config.toml
head_dim = 64
vocab_size = 8192
norm_eps = 1e-06
attn_scale = 0.125
bias = "all"
tie_word_embeddings = true
init_std_up = 0.0411
optimizer = "soap_variant"
learning_rate = 0.00622
weight_decay = 0.0
batch_tokens = [32768, 65536, 98304]
doc_mask = false
Each number is 128 + 24 x the weight over its row's rms, rounded and kept within 0 to 255. Layers, rows and columns count from 0. Numbers have three digits each. The size before them is the row's rms in percent of the matrix's.

# q: layer 10 attention query, 448x448, rms 0.0288, rows 410-447, columns 192-255
# k: layer 10 attention key, 448x448, rms 0.0288, rows 410-447, columns 192-255
# v: layer 10 attention value, 448x448, rms 0.0288, rows 384-445, columns 192-255
# o: layer 10 attention output (transposed), 448x448, rms 0.0357, rows 384-445, columns 192-255
q410 111:133127136105146124167107171153110159124107104160102094173125170091176153136100137090123146120152096124101133082081139100132124133107153194127144101133137185109099114136145140119176113136128093
k410 103:134124152160127098146110094144110150089118107164145152098102128138142142103101106090112110109136144147140129140124090128086145160112170124101143114130114173146111124134127121095165160119121131
q411 107:093133114133153154073096114109108089104117088141106146119154110159106127119151154112123145100088123118105124160099096184116157129144143146113131130149143135134133152130114110140126126115133173
k411 106:110150121106106196129128159139102085136142113110155130142144103153144137122150100147118156125144087115141122128115129135109149153097132154139114151212128115134120140143092125099137135127153140
q412 109:106107092141139128092106134136143132071104110114163103132079124155100153134141192104139164144141111130157131127118108129146115126124123150154150115164138156175112122132076120140063146133135152
k412 106:118107107131106089123141096149148109122101082150121158123077184196134139132132156163112161135152158072131113129134129152167124138121092111136148122155132140102106106135135116135160126140104153
q413 109:126121119115141149123158108161134125115096145148141149145165105091158101137108104094152142142128153109130141134129162090166187092169094167117144124153111113109180142112146086137105168148158124
k413 109:134166135108151146117103115101129131089159140096143126131144130095137134137130119114125121136137072140133142160181158113159115160102171126114160122148101117145152162162130133123111138126111148
q414 098:177134127152137119132092112138135138130137125120120180131188120103089114145139140123139138163161087158140141111172151142146174119136174163157174115142147117090129129129095146131152156147079128
k414 098:090136108115165145118091136097125094165144099121146139079122139128099134090133093124153126160134151141139140130139137170108175110102166147166156110125154121146119107090110172115130145140103121
q415 104:159122122142172104168130118118160151137129135084123117160142166101102103129115161122155167129158108100134157167136088122143125128122145125114074149117117105101147146150147087132143090116100116
k415 102:124162121125148119135111105097124151163104144159149169129162127138141132104117096094134115122155126107129115141141099099148146138100148149166126154094121061130136114136134131175110133109138150
q416 112:115157117128119104145094134136143125119114141162125125156122114138110142132083104143118109132100137107135115166113100065163073151096144151079150146204149132068161141127170155122103149119098099
k416 110:112138154142077106125119131137164122117121122165096116115181077159160133123134083103136155108135161169130112126101156130151110139095131163098130131126149096068145138163120115119110116103117111
q417 106:132126143105103093140132130080147147143136102144106121140106140155159140139132085148130188188097139121177116173089125123133109138118118119143130079164108085081141131099081135113098167137106138
k417 101:133116120163130078168113108150114145102123124174177157128122122109187145126116107136142147104131113153124112145090182159168130159081120168107132117155100108150090148121101133164124128134111124
q418 107:145153173116142136162132161107144101087157112124174117080163141129131157109146115155088125135134126121102148134079090126094161171128151126108100113096120121120128108148105084064099172169114167
k418 101:128087147091096075118109122127157132141100107131182145102122160167090094112153095098065122132140114156169157204108081124093106137146153098124122144113141111161127103160112120126123140125147117
q419 105:156124154105146129094154135152157180115131159141100108152115164177104149127138123104120109152127174133102112129114125160113143102166110137144115122117094044136114123113132130114083162068128134
k419 100:121131112113196104108086137143073139136122134134105122119116165169139106121138196133109116150094150152139104135118103188119165138171106117092117156089103073158114120134140116094130123136138170
q420 106:129110160144146118135096167154104106109145155138117166107108120130176084143149152113108147101143107145111159150168172163129158147080106107118138090140116195137110154167142140155129116150134138
k420 103:110127126105146121118091133175135095087175132114142139141129155116126063067186096150123129127108132125145150147121143130104104139118113143115128100142125135114143160124108142122119146144107141
q421 105:151122092147124134138106141121152077121116096138171100095131124115131109163111108113154111113152077117160148147140162105088123149099082138135174074127111100116108104106131104147098129115156144
k421 099:145124146094110131132098130099113085135106134146116153137153155091113108136127106137094126120143106138130093152100119087135136103125139122090158158143158148104149098126177142168123147143096149
q422 112:124149128108078152146174129135098153127148128108109119168134111107111145089164163126135118106152102161124128126128167158104103141086108172168162087162100176100092125134112106125151135127109137
k422 101:177130108128116134108156108174110134131144185077107125116113100103112170069146141155143146086164130168119131087144094164100125094124159114114143104067154147179125102112147105154115180097081136
q423 102:081123144107103109062121128137144131139128113141128097131140076147146116110071132124076134116098150172152128160135135119109115128124110075153152114132161091113128107106151123193133093134159126
k423 099:077092121144150129126072121156136160153163107131155090105139166155157129115081111113121180144112119152081151148113117162148106152110120147133120129159132136147144129115152138159133113097094099
q424 116:149138166150092138114117127122153130084097107113112123087091170109122125158118120120120133134125105129184100145125089105134150163126102118149152174108132062150111134145060173124124129085130119
k424 107:114115125114098179149146108125151151118126158178104122147165110145089119145133130157157138116141103144165144134142111118119117090139136110142116149139178134141136105131128148140077098195152171
q425 112:106123100104091109139123128132104142127113142104150136134127159080160123095084156157100135108154141153172135154150142161125130150103117127147120137120163156191129155142163096124132119086102117
k425 106:091062146140096124086097155168104127149139183093156096122127150123128131151141120089069125151165146105160119112168134126094147130127115125108119131107173140146142133131154150098136073104106125
q426 106:186167104143111101144079133133117114094149138127110113125113113129138119105106125152125133130105146141187124139154118126094150143110163149142176116118121114135069183167141070134131103147124138
k426 105:116122131121155166143116126109180108160123157141121109187065085134144114120144121106110152122120156135137108115141164150100148095159144158090132130108127128114132156153153100112142119159183120
q427 113:114126117155103169096151110133093139125136118139113152155132121111100098143108122153158142132162081125098106125118134132159128116115143162143125135142083123161139103135145105141148132149107093
k427 103:159115150143104139106095133127116178142143109140135117139125175105089167157166119131127131132194131135121140082186109166169145081098089108119107106128077147144129122156105173125123149100090122
q428 107:131089125160126122191113136118121111122098151142145139152111163176175134123171118108160155143133151188125091193153169155123141155134083065113121118132132117128127146147133155131133143103156092
k428 101:098137156155142112097110140184129112078143132159163126155118123100138110119107120142139124130116140144110135109079170145159137141125122087115130147154159121149114184164163126115165127086158153
q429 105:111141141114130118144134109129121145163151102145107106106132117129131138121118145103126167121130164150139132124142151127099175135115152116111172195152097124095108128145102114120105155138128159
k429 102:157136142100134148128105108135164139188114115122129110121110150131156171123143183117115124137112110162103135126146162103087131138101114109150148160147117116121104149113091098116130098084119196
q430 109:154121163112108102102119141142098108098125127116067164168161121166131120128121152086111143100150143134154144118164115158115123128126152117151151149138155184154088130107169139118162137167135124
k430 104:076184135119127117114067132152121154123136151121090171127109131067151150181152111091113121096123151114126143114149134138131109139159147126163122126120147087127124130108116121101175101113136120
q431 108:091117132099128114087114151143133085123133126120180109121114130106121136087087115114130098118104186121118112128129158135124103129132140143161132152116123108133087150153109103125127139098095138
k431 106:122087156104119116096091157119150102136155120082160141119121132124121117139087130100087129140079163130143132180093141126104125113104103134182176110120097140102150104142154143118170107110118140
q432 098:146119101091116090153133147118157148158134124134099127097107165169117102118107143167067123153112075146111116158165160132126120115122120128125110113107099127130119146086127132118129196138100112
k432 101:116096125151110111152120119137135146095150146125131142090124104143133131153153126126066127139094134171150108122178130110121085164165177116127131142114117108098117120102155139148132154137097161
q433 105:120154143104129120152114105174124137139154111099115085124087156182147117149165090145146126143081110112157122104119093101171092087158136100123140108123109081120132064136119146177107142121140113
k433 102:119129123125180169118157114147112133187116130125127085127155118114128119129088123114158135109117120123161153118102110102169099116148108103094134122177132134100117101129113110131128178100136088
q434 105:151159123163113128138124163110143108088119058122114128089082136124156135111127106154111120097122109110139097140161114113135121122104114118134147121150130139159122139199100146169145128185161134
k434 099:115154155129119179139148154115128109110142144151139115080124160142101090155104120131130163120143096132137122136106144143161146126172134137138117151137116132109110166154085142085155132175136091
q435 105:127159097160145152124134120143126075143131116099108143147101100140106136140122113103067137121077110150106093125141178089082121112143106126115104108179130136132071146108112149144172146174139158
k435 101:141166097136140135140157104119134085129112115103090138124138120147093162150103088152100119147101140120126122101130184135112127115147110113125108105120124103077142128126125181146093149137136174
q436 105:152192164166127142138154146109107121102121106093073140145121148100147098096120118140112130124126137137142150098167091153131171166163169095153111180154120129116096117153108183119161144153153132
k436 101:143165135166109128132160112148134149150114163130059103110104131171115093165174089140101134133166106084089147096180120125127157151134128114156132157121132120127151121071121126120146152101162114
q437 108:092131077146101100109170100131109138107143091135113118138148171120115133143174117093109169073118150120140122162112142129139153119092174120123089112140115108121158170102101168121149153113099111
k437 106:106139081140141075138114166120096144132122102134115102129104127144134187140150175143119138120114164139117137133137095138150121115157139131140101124116126138131112171092129131121103133130131110
q438 108:123172153132144177117150083138143145104132138123127138045112100109122131120108103147157126121103134140129115129122117087129079152104108120121130156137104094141160126116106146145128125126184142
k438 103:148146126084148138148166114163092133160131145113109144085100105116172127116142120118101112144130123154143138110129104144109080109130183142068116107133107100166153099146125108092136091112137158
q439 100:115120116109098099068104090158135116106120079151090148106158108124132140114136142163121141142133189146124114117117114121137121162130118128100142149105120119095148116125141074091128128134142081
k439 103:123087148115132125069110141140152108084137087149090124113139164136117081116180116159129163141138123154136104138134152166089121099169175127111165164136093145119094120110137114151137149149109135
q440 116:090160115160124155118143166085123122134158099162093080151127113103108119098098153115099115083166102144094137092127160115149086131078170147120099091167145173103127123147132083157131094122111103
k440 104:153151131132134154106131140150156151143140132139134063159147130124150092130131148145156116146131139151118160126103143196105104142127157154151120123128185130152119125094158119124115154114104120
q441 108:113099148073127121178111131131136118101127168091111127080138153108132119149105156142137140115106104108122118161172095152167126171096111148177120137109141116170072090147122145119119102121112148
k441 105:105100124091109130145133102119099095144142127141143150134132148155125104091085106091130108101151137103160128115150091132100112131126101133110089126092113138160116173100103166104111153105116104
q442 106:118153125099165174105130140123111130124109140112094141127140146120193112111139174138102114135150147129152137126144108122121134092170122106134133133064117126147129129167170075093168124131180121
k442 101:139139128145197163137143122165117132151169091103131121125125128109175142118084134126098183095131118120119102123134108127118110167160135116122157163117143121132116152133129129114187142162170121
q443 102:124093140111112136131109124124132133129150131157137099111119166095110131079139127145121123139114150114124086128098109140104132099095109138090094105144153155110150138122103167100113103135088094
k443 099:085145135137115077147135136096127103180129126151179103128129128104114150117120146125115145125091154107125082162105123101170118110130100122139139103119097114141087086090121142127109137086125166
q444 107:131087121142127129129142118129097114094167174149124133055130138140107140101190128117100130139124135156116124144146171120142153122085110106128111117106150137185138111174104146127161147144152152
k444 102:113117122101090132108126102141095138126148128117140125143136138131126145182149145141104136121143090106138118130139177092140127093154132116146174159161189145105125090150103139165147097162134112
q445 109:111121165112110113126125175121092132131149159172151157193159124101113144105145074145151137123143140161130107130113151124141140113115094099139170136125104161122132118123132104121162134137105146
k445 100:170130127133100119094115119108088133100153132114120106140164163088200136131132146146116114144166135103089148135099136124116121119140161162125114128104129119188115105129081139073140137155127098
q446 105:149117181125075098136136101139140110135128100093114129110138111145172091175108173146140125126121123116141128130107082128107103162131158158090162112095141144090123104104098092115103173149084136
k446 102:134130136116166147099214109149121121085144103135132139096141144149151110155088126096082138168109127156125129129156094155133101101131132110118148110108163155070095165148091116113138141124084123
q447 103:118148100078103084166157121156142159176100128131114139141130078139177108154149120124109147088145086115100154130178129099138123125134120138115139134158108137134096149127165111133139121102140145
k447 098:142126130125140137142103117165089170123103131104119134119070101159108141150176143092142126106134086119147098108159080137121132104111209138074122115142126119159113135179146127156135095129148142
v384 120:121145118101130085123102110085115152112125152145155156146131070113134137139140168124185167122153111110083127089156140071111101138121138146148117143132159123103079149145154102146097144093123120
o384 115:137104137121104156145110155130161117138139152157119133136139155133124149103142136129140108145133138119100109123095139138143117150081092117116123088107131127157112154144172145118103118125074197
v385 127:126153180106105145116131139158206150153137126107119099124108128156146154131094117114117076151135094135139085144146131135144140161119110137145156104149100179114113110118121139166127130167138134
o385 117:098089139144109136104141128117092117135157134154132146145115095118090113110113160102122081107158141165121134150177123132117129141139158122125145139095170127097149140123150140149144134115130149
v386 123:156104146164134129102109079074144098104150142148143140113122112086103133131098136120160148127110161138155134124127112114104134118096130125150177118142134093150137118148129149109054078100169159
o386 117:148102152141069135124115162145130090083112137167145128152121149126127119121152161086123074096135099096154125175134144144138122094137158127175089159111120091143118120156092127108158153128123099
v387 123:104189097101152161125069154135134116160108158150121122127127124133144072134130152149123169100176099161123136156115143141121107149123126176160143123128133101129108115124147163120119142123138104
o387 117:124146099112115153153156144132150090111131179193115125116135141089105133132107149132114129163098117064127098143093131119138108111085122068125125131135122141173200146145173139108142086141078089
v388 125:150098111136091133127093190124128145097138080149124120089124127128153120118154145099124122158117144074153134088158134106132062163088127098121118125076147121135147109096146134131130117142117131
o388 116:135142140129103105139098103150158118112144125119118161127171089119114121103097146076131110122157094162103144146137068125070109147162122152152183123168131154136136162139177147147140119164179116
v389 122:161122094097133112165167111129117144166126140142102165158132139110126145094151154133093120104171138065157133172111092115123139137090141135102113055119124152146115136163101113120106093154170175
o389 115:123121139130144113129155164104116102128147100162125131135122125130147126127140114101109074118218113156101100141139142103177097132124116123130147144149161116141119140159112139115115131167095135
v390 109:123090162115141132125173167112135080092147105093118136151154138150104099129150106148125145084098121171114104124104108123118126156170118129112131125115118137129117134096134100129112113168142106
o390 107:084114184117168119166169110126086126164097147108145144128118128095129166134135092104138117130113129127102155141163101126131141122132135149125153153109116114179067141111135102126133111130078105
v391 118:131114102181088120109128148108148138108111094081107129097114105100165144140155155115157124123132147096113190141146169118151142147134139142102154105119083115140157120091132154102150116145142148
o391 112:136114164125128127129117140140131147132164127164165146154165149166080174126184170118143115159120159108116109131142079150154177154103134116142125105130144143114123165141152135122123137099161120
v392 124:109091094155138108186130116140149121125183102142125151148149134115107140159162145118091097133171115132181080099126119119123130145139131134185130132140089125125118076107111133127085139111110122
o392 120:135088140079110125152131170132149135134103134096151106098151126138152120137147158127166145109083150169137138125176116114110124148114140125112122141144114138125098144114110127156178115138159124
v393 127:127140148149121136100126118112149084123102142135147162107107151125114138155114161162090106094113102137141146126132153155162125124080148155112176145103146096135130167129103124108120109088115114
o393 119:150129114137104101095154098106133129106128134134137128149096108095139159076140087150128121146107144121100176124136142139112118147117156117134129099092124191135123085152162131121131133137150135
v394 127:128115139133148136124161154152128128122144148094151117123102075097125092144116117115142116131105160159193133156129118118129134136151157078112118102130082127127121132118096121155146143135135084
o394 119:113119159084155092170170122130125162119059112120086152174132108165132064115139138161141166103109189122144157075135148122131104127127125136135152127073098098094114140142120123132098109081133142
v395 129:124151139138130149087119163136104098137112113168112123092138126144098093108127095144162130125142118153131099112056112111152093192103116123123184151067107138114146145131116097114111137172154102
o395 121:120161185143105161157136150131123165162137144188175144121157142101132122110141139067094156128106119146150117107133155103092098118178160131124093111111102116156136134148101122089100142129140087
v396 121:138115187118104197112137120126177087117068101120127119122116117129131122117123132140150126124105103131113142126092109144155118124136092118092123100134116138113120171155121161150117113101143114
o396 115:106150125141135133126174091099135171126117144154082099132107095085130118159108119110121133135131131139120123132102126087068143085113157114148148149127119119119151174122090138113163183175142156
v397 120:157084102110136105150129112121153139121120090132119167113075141117162093131173155137158085110147137091136137109113090118133138134111162135088156093120159098125106151122133187102136133109132100
o397 114:088162102146142159134140087120111111179129102150171134094130144128193152139086149095129131143082131151131122139107125124144091153124122138133179120152142112138151116113097161143142109137116108
v398 121:134127155133120142101154103148121121103178126094138094097146109087125113067166187153162129091149095122096120143114132103119104110118087128159128128145142100118117152122153126134134131153105122
o398 115:120122137079114185124072080119111155121103146120105154140153130168112109162131124127133102183161137128114134158103085140107111138137132122144130120133103133118092117088101093121146133115094152
v399 132:147134138147082167121109141141178175154134122135139137164146089146172129113122139133127120129147155113096119145084138065141191116096101172125155135142125132126134112121150155112155167090093154
o399 122:121119117138111160136160074140127156109153117143118145130119157101103118135158105198138158128081147131138133130166139110134076155090110152141154126102118147140065129146114122110126133108114097
v400 117:152117108132096157119155160122136161138167111084155167155129082126138132112165133128133172139109138091141139106155133103135167151139104089168155096125167130097148146100100152147159091144106104
o400 108:114149136103132120103159091136117117164106105123133090117167133111116150137141131148094124126109178135158152149136131145099111157168126142084135143075081103139124153130108154104116141124125145
v401 120:138120103116130137114114097126122193111183119149104134143111102108137120126124145126156117089167141130104130112144110123147131147104097149089098102138138154109133124150166124129165096120145100
o401 115:123115117093081106142104142159157156105123143151112145097138131131146125121161140139116122172180109106145168148137105125096175142081113063118112100139155106131125137111110125113192129135093120
v402 126:094151135131152085127111132145129115125126131105124116110117128175122117102152110103157119112089108167181105114163115126127124130132146162140145128101091116136134140175142126097147140132133154
o402 117:100149120137074151152145092127098114158167124115101170148111102137106134114111152103093141154151163137077141144134140146123152109135092150110138184162132141135113151132090110181175108089111104
v403 121:147124133115126174088157143152153126085109097156123101139134167099184168126155133134119140160150098092168127135155152121147098136126104152118102134130125118117102156165123149134126135098117112
o403 115:129173131104121156144121119119086140110132101146093166172164143128082120114127131149097066145105146130120112095086136110134175121184122140107135139176121157129152142098111147121129156141170133
v404 112:146109153158117123171100094125073119153105110127131151128120151155120121098148125124137135103178115112115133150109155144043120113158089158108132133106151119125140189153155140151177123135124096
o404 108:128115091141116144137153163130155120142122114097135151158161120138168126136111118116131134132159114139134108104094099148157112123157119128150150126104135147146139114118132112100133126185145139
v405 116:108125180120121132137113138168124118101152115129151129121131100103077096101112170096145120091186123171144102095127107140081109083164136152120102126115075133093103163116072143134108144078131109
o405 111:135100136152093134112162092120121122146128169098099166159123112148155115133089078115126153149091152151103170097112126120133136099100177147109181123140136157135151113113128115144138101137133117
v406 123:129079130121175158120111146127140132149140134134117146117119175102141092130120102135111118108108139152153105128094119134138089120174149139166129132060107107135153124108097132139138095093136091
o406 118:134129119167103096152140095121136149102069132131106173112136156136128086106144167159152119106114143135112139119171142143115121135169134152098142131128100153154101127118080129093116142135154134
v407 117:116072122139098106103151115097118112151126121097119139126131113180074089098125156145149112126125152115108119122089140142141104123163103144111128132148131158138141138164138140107147100128128123
o407 111:102125122156108145104146138109136141105153110121159126138140148080121139178120122149150144141183144143151123122156118115137186127160116125152131109116084106150089124108167076126141155124122115
v408 128:159134140153088100161094095169115115117124148086136113162130091121110130125155151121156150172134148149100113112156138087148147192171147128106113130138131085152120091095164114123134132119133107
o408 118:138129114088136155143151152134127100106147174132164139123153149100169116120118142097097128143143129113152167163130108158101139094100110125177171141107126111131131082147150118101124149118155125
v409 127:120128147148132133132145097122154155126156122094109166116151103084129089129160104157161138121131108146125146133077100150111138099137132127161123153129131117161140124108126097133160106137164132
o409 116:123080144113115136129101114159106124101129117149125096117081135146116133096150119165095141120136146173120131120127124130119123126124116110139127116111108122086125062142080108123102130101126103
v410 120:110138160088103147107132129096125100128124143140143138104130132132121114176131122145118139118102160068123141151140136171135143151106110143166154111167107140123159090085123122107138131092095098
o410 114:121140088148091146100170110155158104119124139120169128116087116128156146128112094132124145107135089100112123081128130141139157118150137136085130106102132150141125118081104131132127147087118115
v411 128:129111169154113130107146097134124098135089138111102150138128115100137136117193076116147144158138143100134142174143155092123130134133105178132141073125108141118183146142149122104165142127153151
o411 122:133119091117156121121143106152144126131138199109101124128140117113134111105142184080115131144098149184147107110095109120144146113122116145134132155118137155097127144111132169154144134106126156
v412 119:146114166157096127132195073144179122124124085118128114149149147149166128112130120116137099179123094196132100133113133114188112152174157132127125125128116128134130117153123083112107126092134107
o412 113:104118136152123131125147171161118205130122101102110115130101150121135129132125115180107107128162112132083090125154084117119154134104186125145144139136096140108143137083112107080139111140148109
v413 119:113181107125159160139148122141118134136160123138145102116131112096116144134138116086124131098137141169155137164121138124161111098136147117152152068134143090127077110148134136107170115093115101
o413 114:118145133123093138089114093150140152132146121141112166170112186159091097145111112151135133114102143135127132110111164170088120135118088115163148125129164199107121123093130146109101158151131174
v414 114:160163079129107070146135099109119156109162177108153111155114115167114135125118124142137131165137089142132138113121094132106106140158172129081155140115111117146087144170165155116138123149128156
o414 109:136115098141130153127161127108114137149134122088116095107115120108106090136154153151131129106107149117132116140130138110163105177103115139123131158167138130061146108105134155143096128141065096
v415 117:135135162097144114148119123119143167119126129118140112082166142125180110149159134150160121088134114116126105128137088135138094124091133144124122154129160118097113108101111112130120105127159172
o415 112:124137115098122075128159149092162132097120118138116085165113107151111121120084181096101133144130137158128149158104119155133100174134165110117115170127092108115165146144176095147180118078103132
v416 115:107127084153134164115144118099115108129142126136126137137124121105122111167101090142167172116121124136095131104157117122139135119101101173107118084135144085115116150136105086161136151093120144
o416 110:148142132103104167100180164127112124135140135125131099142122134150111137126132132079144099108104160098132100109149142146169112146142153150138099171114110133160107151129126174100117099146094154
v417 124:154150110161131140103140126151161166154170120121105138097102126098168132188152140105132130165154086153075144149126121148128142102137115140120131132115150137113099092142151112101093114123146104
o417 117:140127117134111119149149136118073093118126164140141136138121129136124116110123145144116154115152158160098143136086149114131140175079104098122088124106089099159151115104140153112174154151096149
v418 120:149158091094123073144162112109098172124106123098153127157117104131167080115108168093102143148111110133205122123157129184148167174102099130155133086103171080140134118080149110126146085114124128
o418 114:103156121119145115110113124132170093117122113155153099114111138110129163116159133117119102138145154135088123114164134118161080126172126144100155149158165169158151161112156109161130138122117113
v419 127:116098187167092121080130113154135073130172130138108091143128119173150126079133123104139125147133116096119119120149147107128090118125166131142144132111105130104128165132134086122100115126126121
o419 117:127132109123113102128134143152161165178134150127145124149146134085059126151152116112150131105129134129142126076137160073103126116164121103128131133161154171129130107118125133133102125137072123
v420 117:144159066139123105135098110132130175130141157110121129148139153165107120110100127159094181143182130130156087100108098090111179147096125123138062130108139084096113086137152162158172094146113110
o420 115:124123143134113102097128095114134095145182091121093129112152103150136151113170139078146115126118153081145169175118114119107119124149121099142140135120083124135116134109092136130076124103117126
v421 129:118092112132152116147117109119169092120122115108088153119104146150072102127110142141128150152101117118142138075106147105139186156094155146099139119118124148149123116161146116141125123115102140
o421 118:124165155154124145103136099147138150134119184160144144116143127121118159115124112130098101118138164114124140161144116115109109136149131163145096118123120125129104145136093106119124124116102092
v422 137:132124098103128124059153151125128142121095169124170139128103081165078100127130129120144096108110087115103181164139138124121119101127141161109115088096120144112086163174126149147113185115133169
o422 129:130114127126136134152139103112155141097127101112081128175146155143110165118153118117124138120135107118119125111126110120172141160128164114082159088113155176112137063116133106146159151144085084
v423 124:092104155162129145086137124077135097123131152113114097124106162132122138129120146117141121147127123146110134103144112124122129158116100163122108081127119121114155179132141124146097134130083131
o423 117:137127129130110159102096136149146148146107115122149132124106124141152124168128163122173124156139119132131093171125181119119134117135130140087123107142153127118110137115078104119148132082121102
v424 113:178135109110136094110128139154123179127136109116136078109150127103112147138113143132109124121126146110189104136150127096117139156138092149130125083172108086112118149155102146124146155134090177
o424 108:101182149146132153118116110151105091117149095138164164133072133129178172147113125112128127128133127129131162157166129116112159120106131138091119153154097155158133094136114121169081102112158106
v425 123:112142144092099083139119120135125194186154104142128133132126119167116095145058150117087190124125118133157122111136134150128144120097148152162109131179130125068114132116105121142125178163115130
o425 117:108139155137123168113113074134099129087099168163091121101146136156144124092149134154143135092123130128117118073145103101181110163183081125099097095092150098182175112167114149110134106107130143
v426 128:117132130081135141122147124076129133133134105131133103153123101095113116150117088155121168127121101116121120144148103160188144138087135164100092103164090106133111097139132108125115114156139131
o426 119:149134142109080125112079149131116131122156131167057178123135063115174135132136099144157084121115105154130103138136131139143113181117134121118129160159115137121135105126120155114121102147098103
v427 126:130183120126188130103099155139138145178179118132111122088119099112162105120120124094104096103127159130118075137120132119095120101122107130099118118127109149125108141139121202131121108103106161
o427 116:134106111104140128167107139180126098097117120151115155154129145133147120123123133135143144089139098145091125146137134131118100169126115132190091117142162134142123090141100206129120121158120109
v428 120:165136131117147126120130103143097116069091129069135162154112072099114097095127088183134119130106125127079142127107153129100127108107120102091152124144192085130107123136113153113099126078124155
o428 112:143076141105081089142105141116127099115122097137123131114154171106148132155151081093153142145147139133122171141115136116102101082136112125191141112105088108098148119121118153117103128108126128
v429 125:094149080127105143139110130127143182152115149135157091135114165071145133101100134160141135122077132120172118125084138126099167108129125141201135062127143168152150115158127142101134087122104116
o429 118:138140131134135129123104080148134139100137159122080126083187145138101110121138147120139147138132129139103114189130192131159131125101139121148092146110136127115123149117134138102135107143117113
v430 131:119163140137109109132117138144148136107091115112149069121150081158127148100145130120128113149137132112126101147138147067158132155088139113149139121120076113140202156164144146116153117147090122
o430 121:144135152128141158151115132107155157103189142117135155155115127121087160155129110142130102085154116113160182136122086136126158159124128124107116098185181113144127108145122167078103131100164144
v431 115:161133126115120113151185152096153134162147131084102072127145147102089150151157154077107176132130075127104156134151134117112189154088127133108142116141127116092054098141141136087088165109117113
o431 109:149134145095105142115095098165111083126081097135133153083134163152186158125118109167111093148153126125113131098126105121144140153160149103082105091091148134115128094109125136158141120072123152
v432 133:115101119174145124085192110115181132120116107165170161133112143095119093168120110155116151133119136130147126149139140096125149145123115094174154142135140140104131122138148124113119106166104153
o432 124:097148099097130152116122130167125171126120113087094102127161139150114151088136099097111106130106117146167097155156154149141101123169120135112133128098127073146134102088121106061139146122154142
v433 123:105177144149129126137117153122081124145144134164108120097101147097153127135120142086105153097101135148121125112108137149136129111130118159123119135101172122110164083114138133120137122159136096
o433 114:125103128170125101184157107125116137113138143106161143167132126123155143117140135130106115152146136155105072097095119152151123088143152124077134134116129155115136122198139116131119156124106140
v434 115:134094161101127132098162130175139133144160114137119144200127149150143092123109157123150123129140149139142096112096115100115184138145100109157155088095129135125101150139131187146124123108122148
o434 108:174129130165105123148149105127064139161125097099096117120092128136117129119119114112106144100113142135168117155135154166169115150141157151137154085125122165116087127119170124101123146171109140
v435 122:083115129099149121114133134127115130118111116128152181085094161094076119176138118090064138166086078157185166098173149135132081125120134129141158122135107159114128131117112129134138105147081136
o435 114:155117094119139074115136111125120089143116143113120121157125125114165106139158155107093129105122137106122110143165098135154168154127147091120125130120135153181124117122116133144126156159129143
v436 123:104112092156157140095146162093136166138076114143118128129141142179081151121124154133112098116124152143127141123070118147111139161096140100102137101170111096145126135111131140126110117172136150
o436 117:136093150106132064155138115131086117114119124107111153119115127112156099171101182142127153117104126147118134155129134160100127139170125084139112129153103087115137105139089133159133119154150074
v437 115:113106112140127139183107152117111076140138142171107144121137123105115136143109112128086144095141138121110117136103133105147134118142108138164156126141077126154139148111136143106139126143144137
o437 111:131121122147126143092112114136168081143122156111179125098124101134119058109160128156188120112125119119130144096155163147119143106117118156124150107108145124139102138139121055134117101151133084
v438 121:111174146132118158118124122107083120156115124159143106141155128083125122075088152153113120142126104155148123124088083117156188148117133108121137153113166179096097113102145143144162099118114096
o438 113:163137142137134112178104140144128134109132124119110116124123089146109119123132124174140147156120122115140110160125151121174100113132140123155124142128070077135129174100129057097097124129111152
v439 129:161138103104130115121092130156105111140091093107130119139127160145089162128118134130128144143137138103161141151142137110145118164121126133157165130121083126065132122140159160101168096160074153
o439 123:131134145134113147140085139092095139156163141137144155112147137119167181140180105107144134100122098105097121142128123158109161131130120132076147131124138135176113091122126111107090130142144145
v440 128:184088139099127166138146092095104144153112138113118122104132086122168085119137173142094121105097129128123130086144087099101158136135148101130155135149165148127137157154139183116094120155127109
o440 120:118128106154140105155195111144155113124115119146147158122155141142113100156106188124132075158148133145169131140123123129125084127090118103113139131102112114114106126121118179150105141143136172
v441 119:130123108172097102082141124133166144131122115113093127110128122123123137115128142123086113133156109142150144087098131146141157183180093181181116089129162138161136139156128124117080173118143131
o441 114:136108134136144130133157093105122148100149086107139160110137133117112131137117123125129104147107133176140098132121133142125150122132152099130119138142077147108166132150101151105116107119104088
v442 119:111109139133139131094152108164148121125132059116130110096115159097122113160098138104123136094113118122123153115122131079129112146190119146136102148173150132148144203135119127125131102183070089
o442 111:122125108064119103135096142108095171123107197134114119140153133093157143106158069119164096154117153101146093124167196163111141130164120145106150109164139115108148145090104169125129156137106130
v443 114:120149111159114144110142145127177151137148117095157115143110106096113121136102142140177131158160109129097038142096124204116113138183128113161116157145133121104146118180141148125119189130105146
o443 111:097086148074140139138086084124147136114128141104111129149167146115151107166126102150132143114110148154150101129125124143060157141104114152125107171118128156108096089165123142156106092115089125
v444 127:152077137160156126107141087153105168149116144129148129138161088142125150113099110117150071119134127110160130169142113142135102134166141129150104137118173123134103138124112125121112132109135156
o444 119:117132128087148087134141114119112094093128139149119154145110116126129118144174149119105134104111129119108134077099152132178157134085124152155144154147133145090137095066128120095148136166146141
v445 123:120080110128140138127110102122137101080144139112116129137157187169161121098147156147136119114120134132158082126118147092154128119145121092176151147135149119082144104107143144111128092068128120
o445 116:140153129149148110134140144160139134141156129074124136097133147131111153126076119110130152137111156108120109134108188158142123128145098155187130156122101109154131165111124110122153109110117138